config.toml
n_layer = 8
d_model = 192
n_head = 2
n_kv_head = 2
head_dim = 64
d_mlp = 512
vocab_size = 5675
activation = "swiglu"
norm = "rmsnorm"
norm_place = "pre"
norm_eps = 1e-05
positions = "rope"
rope_base = 7770.0
rope_fraction = 0.5
qk_norm = false
attn_scale = 0.125
bias = "none"
tie_embeddings = true
parallel_block = false
extras = ["short convolutions", "an embedding shortcut", "capped logits"]
init = "uniform"
init_std_qkv = 0.0413
init_std_o = 0.0
init_std_up = 0.0413
init_std_down = 0.0
optimizer = "muon"
lr = 0.00985
lr_mult_down = 0.7
beta1 = 0.93
lr_head = 0.0169
grad_clip = 1.0
warmup_steps = 200
schedule = "wsd"
decay_fraction = 0.612
decay_shape = "linear"
final_lr_fraction = 0.0
batch_tokens = 16384
seq_len = 256
doc_mask = true
train_tokens = 99760000
steps = 6089
dataset = "wikipedia_en"
Each number is 200 + 40 x the weight over its row's rms, rounded and kept within 0 to 999. Layers, rows and columns count from 0. The size before them is the row's rms in percent of the matrix's.

# down: layer 3 MLP down (transposed), 512x192, rms 0.0572, rows 139-144, columns 0-191
# gate: layer 3 MLP gate, 512x192, rms 0.142, rows 140-145, columns 0-191
# up: layer 3 MLP up, 512x192, rms 0.144, rows 140-144, columns 0-191
down139,094,170,185,177,207,107,181,145,252,237,202,224,224,231,240,192,236,225,158,185,181,212,189,162,237,130,211,258,215,204,211,234,148,235,191,192,197,172,210,254,274,143,127,239,180,184,224,209,135,202,166,167,237,198,190,238,169,275,239,165,118,181,228,204,231,195,221,147,249,176,246,206,200,248,205,241,237,315,200,196,241,185,168,234,174,193,199,181,134,187,237,136,178,236,209,162,191,205,245,279,186,218,224,209,222,197,169,168,158,111,166,205,249,222,157,147,242,158,198,183,225,251,228,227,282,165,105,168,262,187,235,146,218,269,251,144,183,186,212,209,142,196,238,225,254,182,163,243,200,215,175,276,260,226,289,135,193,234,204,321,185,221,178,235,280,191,155,202,248,178,182,204,136,228,251,255,244,183,201,185,240,224,226,210,153,199,210,167,256,213,167,215,271
gate140,092,167,113,218,246,179,231,191,182,186,149,245,164,245,87,136,285,166,265,193,274,201,164,216,161,237,212,215,141,237,145,192,208,184,231,183,188,175,237,169,218,179,186,241,252,175,188,269,154,225,191,241,201,190,251,138,163,135,224,165,283,198,188,187,133,209,222,157,196,149,218,166,176,195,199,133,201,145,203,214,186,231,242,194,234,154,177,119,108,219,213,131,172,203,240,172,184,277,157,226,164,180,213,241,217,246,124,274,235,257,168,251,218,199,238,164,196,204,168,265,182,205,240,172,194,217,161,255,179,135,196,187,181,181,184,168,248,128,188,154,153,178,174,161,233,227,176,255,249,278,209,191,159,230,188,177,138,249,166,200,234,196,226,252,284,237,206,237,209,231,260,259,170,205,262,115,177,238,221,213,161,221,183,175,116,192,214,203,163,236,245,211,199
up140,100,234,162,119,209,208,197,253,136,110,234,169,148,181,161,222,205,231,150,146,180,206,317,235,121,195,177,217,167,218,227,184,222,191,253,219,189,194,237,169,201,222,197,199,126,147,209,199,282,189,281,196,189,191,174,201,117,176,169,145,196,213,177,198,192,189,200,217,142,198,209,190,138,203,188,167,135,247,148,207,194,167,119,173,172,247,98,251,204,226,159,217,164,236,175,172,211,134,192,176,132,169,231,200,170,282,243,263,105,197,217,181,226,230,255,243,139,181,200,275,152,163,187,212,273,246,170,157,182,264,211,199,183,222,175,146,205,257,217,229,195,186,239,106,180,172,151,158,208,173,170,200,222,119,159,120,172,238,231,183,153,177,218,239,206,167,241,206,172,212,215,235,213,191,205,209,203,170,213,227,263,206,264,245,131,234,152,228,199,248,134,228,209
down140,098,207,144,172,258,198,157,224,278,254,179,247,223,140,215,245,211,228,153,265,173,211,206,196,173,210,230,215,234,208,165,208,205,205,182,147,179,232,228,161,165,244,181,233,157,168,216,169,110,194,176,184,296,160,174,271,152,229,212,205,170,239,230,229,269,121,194,252,140,179,240,162,111,211,191,192,177,233,179,157,231,148,219,147,211,221,155,281,181,159,188,206,168,262,183,179,195,209,182,175,250,144,174,169,147,214,219,285,188,159,145,215,275,194,207,181,176,224,154,159,170,170,243,194,243,195,152,122,182,268,252,131,181,218,136,138,159,279,198,200,202,204,198,167,237,63,199,203,185,198,220,218,137,194,195,244,135,207,210,223,161,223,206,255,179,208,227,204,219,212,202,173,253,250,179,204,238,239,312,226,231,250,235,231,136,178,256,246,201,170,139,203,208
gate141,091,207,172,228,249,258,186,242,166,161,157,226,244,276,166,196,194,287,177,162,166,192,263,242,222,199,191,201,158,158,193,219,268,221,250,244,162,186,208,213,266,197,157,166,147,241,206,151,258,205,234,255,165,184,168,252,214,273,214,171,144,169,251,143,249,198,241,213,199,227,188,251,162,207,212,250,154,147,228,200,233,217,174,228,200,266,247,244,158,264,220,185,151,165,244,219,203,199,163,167,269,137,249,240,262,171,215,255,160,186,164,161,130,223,236,177,264,251,162,236,204,197,127,148,155,258,186,156,176,257,209,178,222,87,251,235,211,207,224,170,197,185,254,259,205,205,191,262,208,249,212,161,213,187,231,193,232,202,196,240,188,157,161,192,105,177,181,138,210,256,260,213,190,237,153,250,215,159,235,188,156,259,207,258,240,201,218,241,87,166,185,228,140
up141,082,164,181,268,208,251,196,192,95,223,233,178,194,190,180,168,210,251,161,212,219,169,203,235,187,251,244,235,79,204,172,209,226,261,188,258,142,198,182,128,254,243,176,171,184,258,199,222,202,272,199,219,189,259,211,147,230,238,175,216,195,217,228,213,186,250,136,204,239,221,214,135,214,203,208,229,241,164,238,149,304,289,189,202,197,265,196,197,243,168,157,167,211,202,202,232,225,278,260,198,249,140,217,187,211,161,212,189,246,244,264,217,154,269,191,203,228,155,163,245,175,191,156,245,180,164,304,183,115,145,230,164,220,163,180,210,201,224,292,212,226,242,214,210,201,171,233,190,190,200,214,127,248,193,192,132,157,160,223,239,260,158,294,234,174,160,218,224,212,172,230,177,184,197,266,214,233,180,249,230,222,281,210,279,165,172,227,147,170,251,202,170,162
down141,095,167,141,131,264,205,215,174,231,199,147,142,156,241,140,182,181,193,200,253,146,237,242,225,268,251,193,211,242,258,165,226,175,211,247,295,154,165,229,183,236,214,283,165,229,180,119,142,232,281,181,204,151,261,180,200,187,185,142,182,173,204,189,131,200,145,222,228,248,195,169,195,144,226,238,264,154,227,199,150,216,232,201,283,263,175,197,211,150,166,238,172,231,207,230,277,249,199,197,199,173,213,198,217,231,174,220,261,182,136,189,162,195,215,166,194,257,225,238,207,163,215,197,222,178,121,109,186,192,218,160,144,155,141,283,237,144,246,187,224,188,222,203,214,243,178,278,256,238,192,241,244,229,211,246,169,221,207,163,181,153,127,187,142,195,168,178,171,142,203,156,229,117,143,219,235,145,205,223,157,142,262,163,240,167,237,162,154,201,161,229,189,184
gate142,095,163,237,170,267,177,207,185,159,268,170,179,138,251,218,250,143,196,185,147,152,172,250,218,181,193,188,190,182,238,197,281,190,214,236,201,199,239,227,224,186,196,172,191,143,188,243,188,272,205,256,181,148,153,193,219,220,230,212,210,279,208,163,139,169,208,244,165,182,154,291,142,187,189,144,207,185,194,188,179,195,242,180,159,260,255,182,195,239,254,195,227,202,191,150,203,194,231,144,170,118,121,251,247,229,204,196,201,147,153,245,182,205,226,179,199,189,217,144,209,285,252,216,250,185,177,198,138,187,142,286,191,184,245,143,152,161,242,143,166,174,214,159,193,194,145,161,180,203,168,139,227,235,189,204,203,267,129,277,248,246,156,249,162,186,183,194,187,137,184,212,143,163,196,206,223,170,233,171,208,208,186,325,168,200,251,190,216,76,205,110,214,130
up142,096,223,190,169,192,235,210,194,206,175,215,216,232,191,194,246,191,196,219,173,188,197,264,248,194,193,187,189,228,217,245,189,231,229,340,250,257,185,166,183,215,268,194,216,208,173,98,165,229,198,192,143,146,213,128,152,194,220,195,273,196,192,167,131,154,231,147,238,125,164,169,141,215,218,193,268,209,230,180,164,227,154,213,167,282,235,284,222,195,212,165,193,189,241,189,213,313,244,207,238,294,177,256,148,205,273,135,140,259,229,199,214,205,209,241,208,237,176,172,242,262,178,194,240,130,151,189,188,241,172,233,187,154,206,179,199,203,118,202,178,187,183,232,164,262,124,145,115,243,245,189,150,216,183,142,211,196,179,180,239,212,285,161,202,198,178,257,150,202,198,166,278,170,237,155,182,219,229,180,237,168,197,160,185,223,161,268,199,247,135,166,176,191
down142,101,177,241,167,259,266,182,159,223,205,230,142,221,207,182,190,282,225,292,211,156,160,186,200,216,151,264,143,238,112,212,247,175,225,177,164,190,208,190,181,235,208,220,254,165,231,142,262,253,208,204,223,154,242,230,212,160,103,162,217,147,220,230,200,277,266,198,209,190,193,242,197,223,271,217,156,218,215,220,212,145,169,212,135,203,147,220,220,272,241,188,234,246,150,213,169,241,233,175,212,192,159,149,157,188,259,212,238,190,180,80,169,204,269,282,205,227,221,121,195,165,117,211,247,218,227,156,211,187,166,187,166,169,199,136,152,190,223,198,137,191,225,278,197,237,168,214,181,195,158,208,215,176,181,161,201,114,184,297,221,168,211,259,163,209,205,264,192,148,215,110,161,184,177,263,207,237,189,251,227,221,206,230,143,146,163,178,207,153,159,238,203,220
gate143,105,236,181,229,188,238,261,224,279,155,191,196,160,207,224,191,248,182,144,205,162,296,151,201,275,164,294,163,212,174,250,107,214,150,160,191,163,221,165,183,207,240,238,242,284,146,228,187,184,186,249,231,194,241,223,256,250,187,259,233,176,183,207,152,203,264,213,222,192,156,244,234,258,157,187,269,250,151,213,180,256,245,182,209,233,223,183,153,164,203,215,161,195,194,244,204,165,123,206,229,153,221,209,211,235,208,170,187,238,218,263,179,210,202,177,249,204,234,216,178,244,211,235,197,189,190,284,305,110,133,124,156,181,211,154,179,170,194,176,236,100,200,177,198,203,174,169,190,198,153,162,154,195,211,160,229,172,254,224,177,206,188,205,266,193,130,133,198,184,264,230,242,237,283,197,215,189,201,150,163,188,194,242,239,213,215,233,143,234,233,179,319,204
up143,097,244,194,240,214,260,218,221,284,234,234,288,176,177,242,183,175,212,216,235,120,197,173,192,222,221,144,287,184,301,239,168,226,145,221,224,175,238,193,170,213,225,257,229,315,222,210,208,204,205,241,204,219,206,170,179,245,203,294,192,182,175,149,256,190,237,180,259,149,190,237,195,138,177,201,243,244,201,121,197,256,238,225,250,237,161,166,166,141,147,191,211,150,174,242,244,223,170,180,245,149,137,210,177,169,178,212,221,225,190,242,197,241,164,208,283,205,210,169,293,120,170,217,182,200,248,276,232,164,219,181,124,183,176,230,179,174,136,248,225,130,162,272,138,224,170,156,236,244,216,210,202,193,242,202,177,184,113,202,122,158,174,225,209,220,267,196,200,116,181,213,258,197,233,221,219,188,182,254,126,143,215,195,225,219,218,223,222,223,187,237,203,212
down143,107,133,148,220,209,236,220,149,114,222,184,172,130,249,215,200,195,222,207,176,203,235,195,151,151,231,250,245,165,254,187,114,87,203,187,191,193,120,197,218,273,219,217,177,221,200,141,135,196,282,207,200,172,218,200,238,73,207,236,191,201,224,171,244,163,165,188,204,173,198,202,193,204,197,154,175,220,241,190,219,175,159,205,239,219,243,243,263,204,171,152,272,216,234,184,180,185,194,136,191,166,323,228,228,164,223,228,212,192,228,153,168,230,193,104,246,224,241,196,185,200,178,211,269,159,210,171,166,281,142,218,169,175,242,193,263,137,246,295,192,171,222,213,178,188,197,213,176,170,223,232,196,189,237,244,140,239,178,227,246,226,235,202,203,216,178,199,136,231,173,169,271,142,150,161,157,172,158,180,98,229,282,187,214,237,214,161,212,176,172,226,151,148
gate144,119,117,223,255,273,181,203,238,190,207,280,153,191,213,166,181,143,226,221,240,212,204,207,236,213,210,211,200,215,237,241,162,211,172,243,190,236,153,167,215,209,246,223,141,272,224,176,201,211,212,182,170,217,142,282,255,235,215,274,163,177,179,175,159,244,166,186,186,129,250,270,121,153,223,195,247,233,228,174,218,193,135,229,134,207,180,203,198,211,247,236,227,188,208,218,188,163,200,182,243,182,280,165,284,186,200,263,222,209,172,175,216,184,136,274,177,146,168,98,215,200,236,255,273,208,155,208,213,219,291,184,138,258,202,217,197,233,202,168,212,220,226,201,256,150,178,165,226,194,251,143,230,167,144,204,307,183,209,208,228,273,167,162,213,276,240,197,276,245,190,152,174,212,232,167,200,147,177,312,227,179,209,229,185,188,188,271,270,241,166,236,182,190
up144,109,155,228,219,267,219,160,172,239,154,146,217,256,247,150,165,240,188,241,172,304,252,206,340,193,176,177,103,199,178,211,275,211,183,214,229,219,213,232,240,158,199,196,237,158,274,176,210,178,178,191,170,178,162,193,250,238,201,184,152,238,212,163,174,275,168,246,207,163,194,197,235,152,203,204,182,127,185,219,264,239,227,188,211,237,170,172,224,188,121,115,241,186,121,194,188,226,150,232,237,183,196,135,243,260,155,253,216,193,170,278,103,178,208,187,226,181,162,229,153,204,258,239,150,202,210,166,234,202,143,173,209,231,219,153,167,256,227,137,207,178,96,126,246,192,195,225,211,172,218,232,238,162,215,198,146,297,230,178,199,198,173,176,136,241,226,251,235,165,209,210,175,250,224,197,166,129,193,202,218,222,241,224,212,138,215,231,249,196,178,165,230,194
down144,107,205,186,246,259,260,206,225,182,176,241,211,217,219,211,254,234,243,183,175,180,242,166,236,214,180,216,186,189,256,204,202,77,172,123,183,216,244,175,147,154,195,252,184,176,189,167,234,291,215,220,241,182,165,235,222,225,261,220,200,234,217,200,64,182,202,301,238,175,173,242,219,201,196,227,298,216,131,184,248,188,211,210,238,262,195,180,168,190,202,222,205,170,243,204,272,146,228,261,183,187,170,179,223,184,115,154,211,233,225,179,216,173,245,257,209,166,212,186,186,245,232,283,239,192,207,206,198,165,220,199,179,157,199,158,161,272,221,257,231,144,270,236,213,179,195,216,210,153,222,221,151,212,159,178,257,232,239,155,206,239,256,167,184,199,166,334,172,209,207,175,148,253,213,303,124,201,185,175,218,185,164,208,258,202,178,91,197,197,224,169,164,188
gate145,098,274,193,223,218,240,188,169,205,252,130,191,263,120,168,154,175,220,195,259,182,171,182,176,141,231,212,198,290,152,233,204,226,199,257,203,247,192,195,62,206,137,247,193,236,207,222,196,293,180,199,165,204,188,255,176,177,180,277,179,193,208,222,235,175,156,143,217,288,242,183,172,176,255,229,174,244,263,186,196,197,153,132,232,166,214,196,260,169,200,225,256,181,237,173,118,178,189,190,196,197,248,223,235,221,235,201,224,247,194,179,168,228,224,237,199,155,224,195,251,223,164,171,242,159,221,217,189,169,189,235,221,258,158,255,197,185,190,223,178,184,270,239,160,96,205,162,244,146,192,247,206,123,229,168,206,146,215,271,201,237,229,214,262,218,195,137,246,264,165,222,222,150,175,257,155,244,229,255,307,126,193,178,154,178,215,197,191,163,232,254,242,175